From a checkpoint of a small transformer trained on Wikipedia: tied embeddings, 9711 steps.
Each number is 128 + 32 x the weight over its row's rms, rounded and kept within 0 to 255. Layers, rows and columns count from 0. Numbers have three digits each. The size before them is the row's rms in percent of the matrix's.

# layer 2 attention query, 192x192, rms 0.0688, rows 0-191, columns 0-63
113:121134126213183189150136119113091122080147127139137115143128136103118141141186094147160105148164113171160115135125167148148113115057076159116081134059085089168146115144192151139044153130096128
125:150114065133128091163106118093120138106124132148117144111098164168112134117183154144160095146098113146082200145112110176150110147216146108125064109160105197092156103098190173124123106126103125
109:122123039109152087159127087117140111090141161087088164137114168113135138125157140170118078174140140083089199159118096189166150131165142065145082074156096144096136126092127147091115115156110139
114:135133099110073104190073079049102145106135160089099126144109123178130128127171161123133085112104114075083147143184107141125155119178083135120145081157183214069167079153123122117155083112125143
108:113130139140186097046177149147179140179105105178150118128150156098163120127078122082156175132140157163118094136084168077088159139119140125064109139103087099137048174134113075138116166109121153
111:128089106128123111105095132137095166112157130158163105126126140061144090154122146116133193157130104177129113151137147082155182150174140181095125123166116131111099190083091116117168169116138131
132:108154138161129113119138092157113147106133122168149122080123148150064114165072140143166135115107135184071135100103145110048135096128122181099120108151102144140137179138122125143122116073141152
139:130125073235140120149151121171122129089124156116100140101112079125088132159124131162151111215130114137163173127090144161157070120151118124094119107163129148110150175104117147125125143118134085
111:133115142094128171160088117119099129123171099191072109164080081160120133110107150145148106069063067084157117104153111138173133158109119013148154116091155147142155106128143134147184134170151205
121:076126146077096087195112134119148143122160139112111147166121142119145128122213113160076069175118095096183105106134108119194121154114073096183126116112123135110130069130137126145110132148094160
120:172146102111117075127096125077107174150085130157120126147119073161113127091155153123107070091095123067129120159179100094102095180124159088101086077098198186142130132132093112126157071143186128
111:123138177151109127089058092189165140145113163125123152178127131140072109207113187115129154125162100187122174148118149094086157166100089200082203117188153105099120150189101121108129163093088076
126:082149159062165092103210170124165145184136095124136106084139139100144110126145199098139177145095170097185091099134137138112099119095122145121121178100116134132090109154176118141123125106140117
140:137098124156105154128099109147098150106155152125107096086116122130098134156095122162165173126132137114108138097133108136135155112194095150122154135176147127126139181143077138105109133107207096
161:144103075223106115152087085110097119063176143091136153097094162128088141184174102136148137155118120160112138136120155184151096126178118155138084126176104101114140099109143143133076137100171071
127:124179144205128132096164110163137163190119172126102163156149154092098103096107150130146129159187169112122142171133129146115149110086143135136105020091152113131162150145107113103090118163082162
120:164116132059129112152152124116115068162098090081156134178148151193179133027118083116090114082106132130086119142152079095120122108103170082113166128046133106109130065115134110152153082144108152
137:104084126049125072138113117135160073097150147099121146160114125156118137165128056170103059120138077168139158129157093111149137138114107151162153159147117139135118159121113101151190121165126106
107:156145081157079142158109097073100125122112138083124145146140120152132137110166130140118097099144155050084162166150115173130081105168119132183111112094164111111175053141156132146063094148121123
119:091131147110188093080121151141125160102135108160152111094082157057124101139113154094147168154085154209149089144132128081086127152113164156085108136183082106084082229123153140133131169090149160
106:144127160182100114146079137074149112086139116126112118123107149159094129172135121129087117089115065157092144082110145080088133122196139115122102156118193153128146142155144143138117128125134129
149:113175126231119177078115158136144129158119158156129104111119138130092119160083113131152118177123134166096174138087181124077135074115151206066121109148165103185142147143124089127101139067133101
133:116195155154156164041166133150143192126109116194166091134125171103132103118113115118172177190150156150094152125107175079120141114109121123078148098105174110159117172119123126152102153128103133
114:141145110182123173116184121088146113208101130128135134136154172152160128112104086129217093135136135126060140119098168108066131110112157104110084168076079092179088101083175094145107100163119133
125:131174139067118149150144116104141150162115094094132133132181168095165120098116138098116147092148169112098119120161110152134114110098063164169188125080099117071132121113165148126129143160059183
109:148125159172146099144138109176144068122163115083106128124123116153105124128148135138136165174113126156174161125138116175198152107156115057100135116137198049118160098135117090140107126070160093
109:095161156140149126085160118147164192150091145164178110104113143076130071120095141083187176144134146164109133139110153123067158096147104202109143139162083118138094140122145112138140177066082109
115:192152168150130131135144091109141189148141088140119120190132065085137099119129133122153127170167129093177142082113121089187134122168082141082153086148165143128169160120070165088134111159131086
120:132162187061141114051131129114116181177126093144156113129129132108162102079125176093164145141081138120165103130113150077098134127125114117082137070076130128156119104157151093154120164094114200
114:085105098081146189065157160133106142114107124143137123095144145101167130133115073124171154067084164111094093118160149108084132126116091123102146142122055126165101116130157128172136172121163119
150:114080096079114131111128154121147112161091120101105139108132159176167125038136160146167139078095110101123154128110128148157150119102179053099120146057131155109080076150135130134177188132117141
116:120127177154153137029104156153162144170139142184151114130127100116107116158067071119140118139117131187098167159087175124060134111100183199077103126085118099196063186174087100163103155097130131
139:092229138204160131087119101155106186160111173173139151137123139114092123209109142153156121154134174095112125115160141090126119154104110183103130085130174109146183167129171134147119128120099169
105:127124167088095085195078142144201115175079098141120132095151139135166116156147128065112144083132135059169110143204077098083137109098088113155155121179128134108103086140101136139184131140125110
080:133128160117071135131154119111174074154126097092149121114173091159078160047090147133106143125128135134156129124110089132165153127093165125116168119097187140064132083146096142079131164104164081
111:095168127140143160101175152094146139212121132099153107135176164098127064118170113082169170185148140147078130102115140104079132094115145175150129186092086079160100148107113070165093172119118110
084:137121099154140079152103132091130124093098078101119138079159112170131142150075137150166137135100087067138115156178073147136152101109106105087158160149084169132130079147149130095149127145135067
090:160116155115081111159064112045119142127099129108072161144121134123104110161147099144121122174137119153064158121158111113146131130144157167121178112138116100096107133170059140156145151204135106
085:105115214091121174108111168107097115138176133136084142131080085123126123177108120108136115089126134095095077142179144130107175086086121065136128203174147120119115111109149112175134130122172091
123:090055133030147070126085132099152082090142109096115153143162111119173133105134139113116091130167105100143143162173122133163104121182140077114149145110124164135116155074124160131175131159135129
116:120183181163178163109190169154172151182186154096144106124149141084146081127111130068102151121173200193143103088116132063064098119096174144140140166106161113160084144182110084149112112056114172
088:090135124153132173103142206074143140184106140105105113134143139089103133116108132108090126089177188168138191101104147114080071112109116101131084134128093109185098123095136151121124158159108159
100:147090088091197081169097061086107064104142056120162113141089130166140124079113139120137103151115132136095112127136092164128129172137175141145098182102098142086117079130061074132166120132110091
108:151098083093119114168107131109078067084144081143099145116109112124043147106166132147178117124076077117127187146118166128186095157133154098066139106149119182080172132110163164102176135190132122
113:097170151183104186108179130145144156186124160143158121146128149110107114137086157118186117146137138121120171087133134105104133074058093163205121087088134086116134129104115113143098097048099129
093:084140138086117066158146169163144172087119119093086125108137139168117127168142093089133106083101118083140109122130165124124154169132083182153116100137152159130129101097119158120153111138150138
107:140083115093102042117101168140175091109135118053138134119142141161189160087129123121131200063129085123172090111155080153089133111183123068120119164139095104123112048142142158104166082137141093
116:061156139131128154103167182123140140187081120108093097102135122178170093119134075097116122145132161106110102084126111077120136133072125113190117152115132088148079065169146129190110150080163206
101:133155176099115090131179144139121154148197158171197083116194156104142119120118124130097134143109190071196094058145134144111081091144140105104164139103166085081121135109127091115084108147132126
124:086060119087135055130129135172136145069134120109150128115110110121138138117154123119083134071129084123165065134127100141121138150176127122169107098195082125108084110165129131122155134146164152
097:155103108123179123144135114073112120105127131126158132127149063077096163111105104159180114161153132117122157123088132132164073109139153082095153133209082191095159137087093123126110080189176134
091:147123078132125110095210125082125088131113108049136128120128160126117140080181096133211125160150110170130096153093136134108094090074157071110128161118123099139116057080109132130128128140179108
099:148141157073128151146098104183120153149104121152113110138140111118099099131135152140125110169111133137099143101132125183108169102149097156069191117145192117112120195163096131170143109124122106
114:132091101061065091159137135086169082112112106117135103154126143143165137128107164121084101083132108087188079104123140082141126170140143086226173160167104155098092070123135156090210175114157102
097:169150124185066206108140168091078125080129115126153123150099116137078135143143146158167081164087169170127168092113126139195134093152111111112125121116087141138170169153110149117089120178123133
102:081142199109130141135122080105127136189103160136101110131093205094156092139077128085099183064125128089142121090146146119114145157075141163147088093160117071106083141152118088154166147099187163
109:112103080062121131153109098095126137085102104134145152143130076113119155128101189137136137145116116111130118136129166137191106162216153135109150135164144216081157182078083116114168086208156114
120:178116075166097128129114112118083105056118123120098186170097095141050172121136101184127093173148090166101174148073139154138133108170146139120152111158135122125200121072141156110116083136100091
102:177083108152068159136139140136095087119137083184126119167123101161149194117143053169158140114098125115123164151108176136195091099136116086140083105138117137174104094151126137158130091115141074
091:152132148108168117131099119122142092071130019143102138134109113127087155118186138123107067133136093063169149197140122165138167174120102087099138109106116111065158094149152177188128185110097143
096:110103157058137080110126119127101077127083089106140129108109134196119148132150109096114168146109163133118102165175116149102091132102103091108135094104056116101131084160107109193161103134124130
092:103110072147164087148133120173147151136130131128106113135105169131104145160141099133052167163081163185158158153155109132131123133149120135095093071213086146102132139066128107088118140147111154
124:116149200095098166125124163125174116221122149184169109118166156136180098162074134110056150112116117113147081066159082122060079153036117099194138179140138150109095131137169074170118105130141150
104:095183099202126168128146113110139176164108135155134133136110126118064114165091097122151111141173166157150170164106131088087106182065116109125088119102167090212151155156174141114076081122113117
110:095140186178183123067141148141150149119111128190114093131143100129157070165075090100151187167124126177148152095126171073119149135115127192094122147146123081138076168169147117164089144098126100
130:116146145011143077143127092175150166160129127136134140196097145115129116114067159118101127093096150139109158134157137093114109167134186137093168108107135139137132143118110140164202117126093107
125:134109110206146090174128108119136080162093144122156119108113135127119120145161123158125189139081074153146114128121091126057144127093090125100130140114153108105134148053155108080074095047111166
121:079123120217109148142102128157118102099128136156092119093127071169116140187092123161170147127118042085117150023140136160167158119176089112090110112163178135097136127151122167095120141149165116
127:117106096152208165110146121132109095073187121120100083094135088119120114197132158121178085128174125141138110128092142165120110126160115148110078155168125142082112136120162142111094171139171090
102:158141081110117105151128110072124154154116141080158167117113149134114162082185124154059091091126156143109118169167105177160102113105152108116111131111167175079175115058113156106148077155098167
114:136092123075073052184086150161159114168159154084138130090111126163142156115143114116068086080156087113127135126147095154145109143140127101176206145144166150080144088122100127075196042163146111
116:136149160154074112065122164100094153183096111166120136155129100101111118147088077132109170159072157118137146102119090080067122222070161196158130116114089121200129177150109102134145137131115167
131:141144090108215137110155110152125113136131140193191135103099141114116129151082154160176085172139178178085152185110153129082104095142159175076142165181102115137130138139164138149128163110115059
109:164106142130174094162126117123177133123148103080154137114147153150112163136181161141122125085133055106100120133130127163172116065198123080133132066174185176056122098084161123116162100149124149
130:165128093162123118171120127107081081123125080132107117093145118195146147146120146154153099092075141056054092106150120146091173136183118065091076105146089123126120083157179126138103143120140156
116:093130119165156135115135132123111167098183151173107118146127091122121132180164117143153130126159068119104096095140106145153164113168095164134122086213173091189117117104134146094129159126134112
123:111122098085082137092129172192116056119139143186115115115174126144119133158119138150175093140119115068125107101135065104070130128154149121183188170166123117149111095157113112121214111119147079
118:158123117018167105149136152177101153127119159135131149135085122064134140129175136126081137158148133165136113194149141093158087180102172202149124156126091139145129201142086104196152105152082105
107:104127129127150121080120123121087143118065134165140145134087183115163112118147086164152168141108107100153110162099080135050156119147163204125068172130064101160111124102147101136106124108099152
107:129135113155082160108143135108095151143111098160116133138147107155072155137122159146169048070154107137135145072097135119169117120094124086142163126155168150156137126236109157126156143155140107
126:175121140174170163130081133103121149124142133083148118169122100119117124173130148075065102123147119141093121138159204136162107164207109121133061093103127158114117174121134112078092139160154119
117:126134138074153103125195104112100139164122114173161134164095152130132110107097086109191170160097181128110181127073144153100127138094169142145120129133041166118112132153100123152140136134087131
108:136148114167073138114129119107105137129118127133064124121179070145123150137130068123121068099098101019119089087153123082160185162119104074170130066125102109154127115142129146103122122123142132
122:123134164071099096221101091110167155144158112132097136118123148129156129087141176111081132109123135131143112095161151162103059156098091059153117129122128165122156142073153127134108066133148185
125:108107120073140100220123107072147146139120123057125148131101157135125139120141152114083100117144133118113155148131163177163107119128135094127105095085146165106176110068114151130113111178104134
119:167130150012083111065073173145132150150096108144150150127114174104149146091117068111135118150101140099091156112143117076090167120125195144137151130126099124142104078144122160141168141157159097
114:109099099146189138153144086105131167105138106120092130217083111108112132122150137113123089103139075119156165159098163154177090165138147085111111088113182193088131145130121131116163155187114107
106:107143154164197179161160111125134107140091138144155093149144136147123071111082134092155184199134149159114158122132179120134169105120105169090142157107117094076100181190121117124099173117110120
123:121113083147139103175156088080157111116108098067089113145124093158107134127119169124095112062108134073136123148152160167195119150158121079141101099092135167059162131116142129149109099168156132
123:152132119200106182128174074123114073155150123121106120128155093121081115130129108123144181128182105133089140123114108164149080100137090119143107141159135117066154128135130140129099156090116089
108:084166160184193164077151142118139128136101122176165091130131140101142079129145097112130192243122152154168162152110124118104153131109113218110101156148126112085083160148150102130092168087075127
127:114134145212147131104155103114118159045174071134084118150111129111105133198145140127120169116084107116168088113140144128167160131158104083093066077169088127103126163040164132137082135103161193
115:114122104143160190112170108123082128110116126179146121159144111105124120144136108115192131175151189140104114145067168134096133145118113149123114125103033143193142135150170122141095192139099128
122:086136154120071174125121158068129082150118134092133118124154104121133133103126114112067119122220152121092111082156146126129116149122150154182188168118127138176148127128125121085170100177193135
118:143138134116115047205106090149169161141124172069139133082092154151146135137096162128049127086135129113142106169148102152144122136127129125107162103087189123087148166075098117106162060112140134
119:125124162062140100135109126153137118183102169125178142125111161125125122043124124131121195132138139154071107171123094110066148122113177156185201162135058057118087116169121136141150143056101118
095:088135161103139094159112125107142122143110148089121166175093167166126137102159109159051117075081158079151077184161130113159131109094188127145140125114101164134128073147125169143194087131098126
088:111135166148152162058159134168140115106141123125131126150149113177106130132103138092138172193128094185154186131090167129111181094106107188114128127109146121051088127141143137113069141091103128
102:087126152179200158139168117112166159121116109105090107134136126147138046107123093103140189177101115113131123128105172156103146106074105112130078147116147083094087167142174100140053162080109127
104:143069131068175160157126131120116079063132091127150124184127091168145131076190137095131078136117048134102155180127109183161097129140079129177097097118167090162083078125098115145124135123108128
084:128137169090178115116086128155138129108157154163162135136134142110122140118133136124081144134119109185142159134173095106087140121085108243174117141151160099087125114112091154158092103101114147
081:107128105184131095132101092136129127088107097064130130128106138135111138122100131103146166115099125138097149131123165143127097137190108116073116112134185137140126199083133138121112117141168099
077:158112129105084109124129075128153136164139125061157106117113130142093142142124159086205116163148093149161221091120111096160137135160059111093107108167194085098140152130109075098122132148130114
104:098129129137157164163112100182138126144122130083134125151146138119120115118116146133119160157113102183111177146084144149088104103095150160090130089097148124066165146141130129103069118082101148
087:144115127169120129159110076149153097121142079078124119120143152113142143131108132114153093104079116109081144182124141198121099117128102070071102103105136127143143108119162154168081139087164101
093:113120138091087142138115167139095089141146102152088127124127154162161134131160098139078105057082155122103064077177085168094085157107162117152121140122113166115136107139095194183174127176105127
085:150123117114141105143061127179161167144141139165143117137144137174150132152052141150078165108115093147132093145161102094059135136135194123066160135157131142129122134163111075127190097137150095
089:147130184137151142080141162169096142088145145154127138095118129087167093116099107106144173212145108148162127105167151104071172127120108153142142171119082062105096158171166110144064159079110133
092:065133110084170089122117105131137192157121169086157123155115144128132137105099157115097104133073108156158194163129117151197112091126182175128155104118166177087109143112078121109218106135052105
092:100120179169197171136148119123146130138120093111137108123146141137138073127122119134156157194072125131146136139132137134090119108056116158160106109109145131092085113128153087159064136094099129
078:068150146159129152101155103141131153070130143111104152111144123140101110125122082119170121113161129098166117112103160161195150122101114128202122122025112142147161044137123138151085103081093171
106:163087069053097114141116125147087117110108121122130184151111104097109208107139160162118065091155125122117132115154074093158107152157151133130175137143136173165186086112094175112210134168140125
094:131126143014175090168103072118162116144124135061159117136079179137115133092165161127103123117086131110134165184166093150119093146130105153146121087075149188132143078082134149141158115125122174
088:148138147180122098124168092167132110160131106081090115143105184114086138137125130178126093129046144138109163115141112144177107098134138079083133063112203113176184156051102111137120070155126097
094:113099170087115099111112137171114109114163102144158135085104186088104136172179124094147151127169102179186150113170128103142132145174083193125108134143147123132112101083134139129113161121158130
101:141162183119220152098126074106142168147141160137188131145129109116098118098103145101108165185167129154120174164123181143103105090110083174139136077119202103107152108131124094110061105056094142
078:107130170051179115128129074116143161136111184183149164124153150095137146143141157098094139148140139174182131151158129094044130092065110126160130127144151108079104087152133080099121118106105120
087:186116123194108105199103043147113108087094124101115130116111124134105117103132135137121136150082107122126143143116161142124063136135133108042125092099200115118138157122124135132074086124176116
109:146136125187090138098145116135126090124134138171066110135167100161090108136136119166134115100125146085134144079134121151123131139106109081127117108111106137165143126149135143153126158163141118
068:131114072164104165209171076100172126161095100065137129111132169137124133109116118129151082131135124118097134137096159145129071198187137056090105148112137182168131179131131092100100118187120076
102:098095073126109121151153109122111093152116082093069131113141114112139114079105130133135088110110132108131121159147145139128119157094175062151107151099078156130140137095141142094160160139152151
069:113128110119173062116141132181173186120148148156133134116135097142151129154092209080146163143143129120141143150116062129156125067102134120055116115168164129125130103119095123117134115107132093
083:125130111134030166172115052120086113160125099119157126148126160125115132116142105163165094103078140099071123109138195184103087159101104110140110110110127178166137143129207153169103154146133152
089:150073052134096101140124097103092092119151114138114137144118096108130148117150156152144056075125144115099105135150093115171103138143138040126126127146116166169153086152123160116150132159149094
103:117141180053179099105138135152136141105148117145177143156091146058163140125160148098141142167139096156131113147139113133126134118133082217134136120133149085106113115104112138134113119097081155
089:148137149070135102087092165096106165118114137207138108089109161107148140187104139075125145137094148189129140087173093109097144152139120175146144177152103136140126124120097094166169160119119116
091:119141181149147142118124096119154133115097109117131147126138148144086120114147141140151158167093092165133180158122170173151138140084090150087114056105205123099148167115165129101078110110136166
092:099126128099101128174148075106160123132130086100142123143081153127095119094135144134110101138081127153171164122068149146160115127086156186118102108091215164109154159114145140137134120123127185
067:148105104124114106075096164087116149181138136148117107056141120100121144167075147098153123164131159129126073048151143131072128163090118101124121221126072133110101110164156157170121140161167128
075:208137112189130143112123168109111129124145154176171145120193126129120116154135099103141136119173105139160115131135142101097154170131098199137113193147062068128114131113146146117086107107120149
088:140082138099104107120087101182109152094127140127138194147097104130085191115116171150073100119155110163131167153100089096190164128122117146155198118122114136155192104123097172092225099185111084
067:165136123227058140089125174118110140189140196096111104102202133210161143182151121138175151159113108117126087081123167093089138173137087121174129206142068094132145104110115155093132143104167116
086:134116119078137147164134127142164128133135104046122125076119182094100126116102133141149176155099132109082142143116124170095075061082146054130112132059118170134127086137147120103103164095181083
066:133143120152124162099147152104069143185118151156117130135187139113142129124163076134130112149121126122100083133126164087136155093123118140111138125123136125135154169158109134107124117142133141
074:111150134154135223096167141116118166145108171169126122127136124134107139115100085139169083155227137149130145084116171095120115128084084144178176168134150113145100138180103148168141151097098173
083:145111089156133152146110120128135130101147128203093097137159066134137124142122097145140168050092125104091112153175137165101123156176114102129108107139097126144132181101122161123100129190094117
071:134168114178119203079119159056075162152151143209089105148127077178125163160124063126108153155120170136101103093116187129170149148081119169109137163112151107136110131116174152107106077156128191
065:123118156090139054145108121198166044110118122148162145099146161115152130086158158110137122092191094171077110111152147086121088124164112107117147177161148156188180108135122109130188115148129091
066:160137125138155204051161116069075130142147097190131140159090099103126125109134046144159098146133140129095115147130156179134147138052098126153101125088115101095138145098130131105067129134100191
080:132122099055083132151106121112107073156072098089148128129117145136176137032153152110130101127170138081087083120176135154091087129121175047154116143095128188110143138091108112174142125143121146
078:138135142136075152131090137085145128136112141147123130174104091157145148129164095131060094106213137123156084106180118107129111195129162169171134149131111117181117108128123143135176138164136174
059:196133065148109136100140140078079094148107150069097129138120143114096128114138134129132156119109199086113074143126060125096162084086159130138168190122036190116123101172138126090148100105113116
059:136130100176148208077074128115100178047142114169076092152126136131105123116138076076120088122086175112152171145151155094158153126119187185138142093099124147092127097060075148166135153104115161
073:155139133167112182085105169133062090174133150117156121137151109094145139119151067130146093124163145117087125053133080135110151131074115117131151136096134089182112096186116124123142121139085171
076:130130102100069060130068117159133135097127121131162186126125157110141155132124154122089076083141122139117125137116076107135137105119123170118135159189121185196168111131123147129240125171131057
072:115120120118064130117087152078151103146136112108166125109127125145184156154200115137118103161101154090112061098167086099129139162112193160200148136138109166140109098147138088186168152128127132
073:159123149149162172156173114136078084115123106139127143165143109123142134097143136119148124127101095166143140200065121151142123163135095126102094067101137102142136161072142114106055075103087129
071:184144134167129153095054167094154172177105131105168163202156130140169118135110073144123139138155124098128141105166129105101139126167157143120126143104124116115103125089055086120104172138089143
084:121120113105176122157176071163144113099122099115121128140127092143095111132100140175123158080115105109119167171095126189152156094128165091149087022135173142088151148154129118075080146129121099
077:115157145175127120151123122126114130191114147119076157139123141154101105088135170143101186130116131153134171150044156162171118117138144077106105049122148156093158138136159148097081104137106120
076:149126172132099161061123161102115159127167168150149134184061061121151146120106126141137122157162127188109100135141146107151162154135131211146120093136105120109079086165171136128099108137119174
076:116106139110119057180117130171210101121125123066154120074117139144143123125162205137106174142082090145095146166177130162127108117154137055101106122166119201143160084111104130099144127158137076
072:137119161118125146100150155148149159201117146127189105111147135121136120021209121137060124212184102163161136110125163083161195110093157085136203116125136098095102119170113104117134145130118132
075:109105091079101054166081114162206132116113167109143133089098176129167152110144138104079090133067126120120125123132119128153114107165143110085174137161136199145159082108103115151193173161166100
079:135119095074074073090123108146146091112182156102093129097134093135134142116100146120140094096137111137115084104134105145115153114098141079111144151165097115108122073212151098140189133129174093
064:060124140188155191084165114156127158098136203239169114183137120095076119181160144160133109135138153221145155088107193117146132135105108191128195100155159127168137146096132132154157102150106213
069:149106113135122107077126152109124129134121168156170143099140103089168092159135131132140130184182127139152147122155069121068149123124143255164157167168090107108120142088085101122132153113106134
077:135127186117127152181184093147097102127140069139125138152097095150122098080135140134118118121164127111107189164070164157200105112125090082133134073091197096127134146116167136136047063132098146
065:114155171190136105045109207162168127164170160133125151173157161069125120162108148139091173168151148121104107106110154114103133106027166102155161113166122121155134095122164084138149107073107146
070:174152122093153204056124183100077143152155126128142164131132096155132114099131080136098090175168108123114133096077151090121121165077126120171178093073142129139115093161106101144119098120136172
093:117109147053144121176056069098127073097132121128143139196080144077115126105132158113148105152131112144113153139102157125124123115147156143104153130169122157118156109106085135126154092149164132
065:143118160079081129058137081063130094135137127140124153091130125147123092109117125127132091090186139066070112111118137141104109140166138114193127140112139128155090098124147123130157164113117174
086:095164188112159178125089128155125177198143170129122109144169138099186105138095101078072171146163104155145102084163138073076190116126141143090131170129142108163087147168122107190128054141090144
073:076113096083168097106132127159163133092111171029177162104067161082124126032152140152115121117119101201139169133093136114179111141144153089085126158130093166159121120108157115109162119101153085
088:131112151172156116128120146144124159076124128148118102138165086088101148146123093104152153202121080152152150136123144130132111109137157204079145097218110127152139173131129159119114117080150088
093:107171165156135119133082130124123164194138163121156121174139175146070101132084152122165139181165130157134138119108156074116121162084102113089181128093163091173180149112083111204116065068114170
086:126118133110122154120131136099092121103115106111102080120154089110121138118138125114120133065136138062081108064146101134147126178170136109142110125140110158162115106144170159107138147169176096
087:110140144164178165099126100107155136149136129103164120112149164125113106152106112116140214194170068141147142121132179139080120119077105150125088162152101075115108150121148097196051121079098154
066:126122202080111060095136156195105140158132137138092106140147154095127097144053102123079150090107120100153160119126112096128168114120114077144181104121158118091098108149109137118175087148066146
073:095174147184138138121141107128111138130156110176120088200103074137089141140106132166130101156056123097139187107169167127175139148098118146143097061104187109120173132166121116105127102096157151
083:126068095000125065164109127169144126132131114092098130152146125122131158093139131102130122128131078105113122163163111103143123146136163084146162161144128129103077092167110110134161174167169068
072:105136083126192136156137110126143149088135118138137129136149146098120151083094099105141158237105070157135156137116147115128143088138101179108105088141114110106124187101097152087048102112076159
087:066094171124166116130122140148140154143130159088121111182151143120144073139099162092113221215148124135153134146105175125109151113089110101099146130117147098116064169164110091119113104107093132
066:175137118139077171077145137107151112171118147091158138084164155167130119106100129157136085051178120160174100136139118157083130138126131182166121115093076148138135117143176132152079117144121137
075:092098175082156129176089090106152105075151127143169123124068105111096157098176158138086111187116098166144186112072172155111080060158150114101114106104147162150155119121123145136140116140160112
072:097161147161150138133162127113125182181132122137112120087115095110132077093117110115181146159073098146144095108061193156074183088048105092093155116099181088112113117167109081164077136118075174
060:064135123148169126168089151108124112114153171177089123183164125107147097133099161129130116126107099138115109167168142159165156116144113121101170173155171146195132088138085109131140080070105184
075:133138140110150124096145123084125073200159125076089127121152180187134110162136100090090155085153185089145117132185074139146183146059078137172075127082115110145111126132155140140116118157106153
070:110127146170140163139068115115123173107157155178131146170160134100089104128118132141114151169123117109078135152104167125127185086177116167031182072118145127144150098167158119080090099078074128
091:124196118198105164086158146102154143195138179126162123124173133134112128113081131141162081159147137161070138114097103094075094130103122182065160108110133064150134130148127094097069168090088176
081:097113175099149154138057113131119129127150089069125137163113164140109126185147139100069194160156130155139158133128173145159140123141101068130148113103158110105115152119144153105141118114103167
069:149132172121079094111086161212095151246106138147148145106184153123142093118088193102163193074119188077112082137119115108108185179054136126183165122088193149125127070167147133107120121098076154
084:101126163042130071113083123119117106159134159132155138173105092113173137139138182120061087059119126134114131154140174123142126127063187027165149161079123166148102105141126107104234119152114143
077:134112044111111125120119176221101097045151149098125098084103128103114124103166119188200105131121092095133089155199047140083111133120105160134117189119101128133131083118128145151171139119165073
076:065163183128188085114122137166121155119141122112108151143107120110115120147137186121123194120141102125144174100139152129175129131080108164084136112118158131110160181136096155096129085103110149
067:123130181101161089112111078180128176168141122137156108156171133077131082151084130083099157078124130122154056143149130126157221146080149126136178145144103121104092109118085141083135129155084132
094:176130067119069147115152116120101140066128130165086112119090122144097180131146131163140103051104153060120107110132066131173105133194157115142082112142133145123166106114146169102155176185179099
073:105133131112099130123104169099165122165109118147103107114114178186153126197142142143091137044092170086109068119153149139171165147142140123159115162105127126082124054116169157137139158161125152
091:163084062092093101208135140130135071097142091106140140104115113131178165130154103156134088096062113144131104173161088149122098146152160083140109116115106164113087047100111151089164158127138105
069:119140130157151084123187165149166128126128127127107130144064144177150129082128103164069102129097161142149165129154115096126126101083116090078080120095183132178163172095144108082173108130111125
089:140060094084100099190122140118114078098128166104087182139096117163089173125129138153123078122140146113098119175107104141176088143159110114131124151129130187155182065109084177119194114134154073
086:168138092155118169089180153080117121210107140145111133144119176134145095120112152115157132065107215109077121106117122103161147120143080106152108094079118096184112121143158155113164121157123126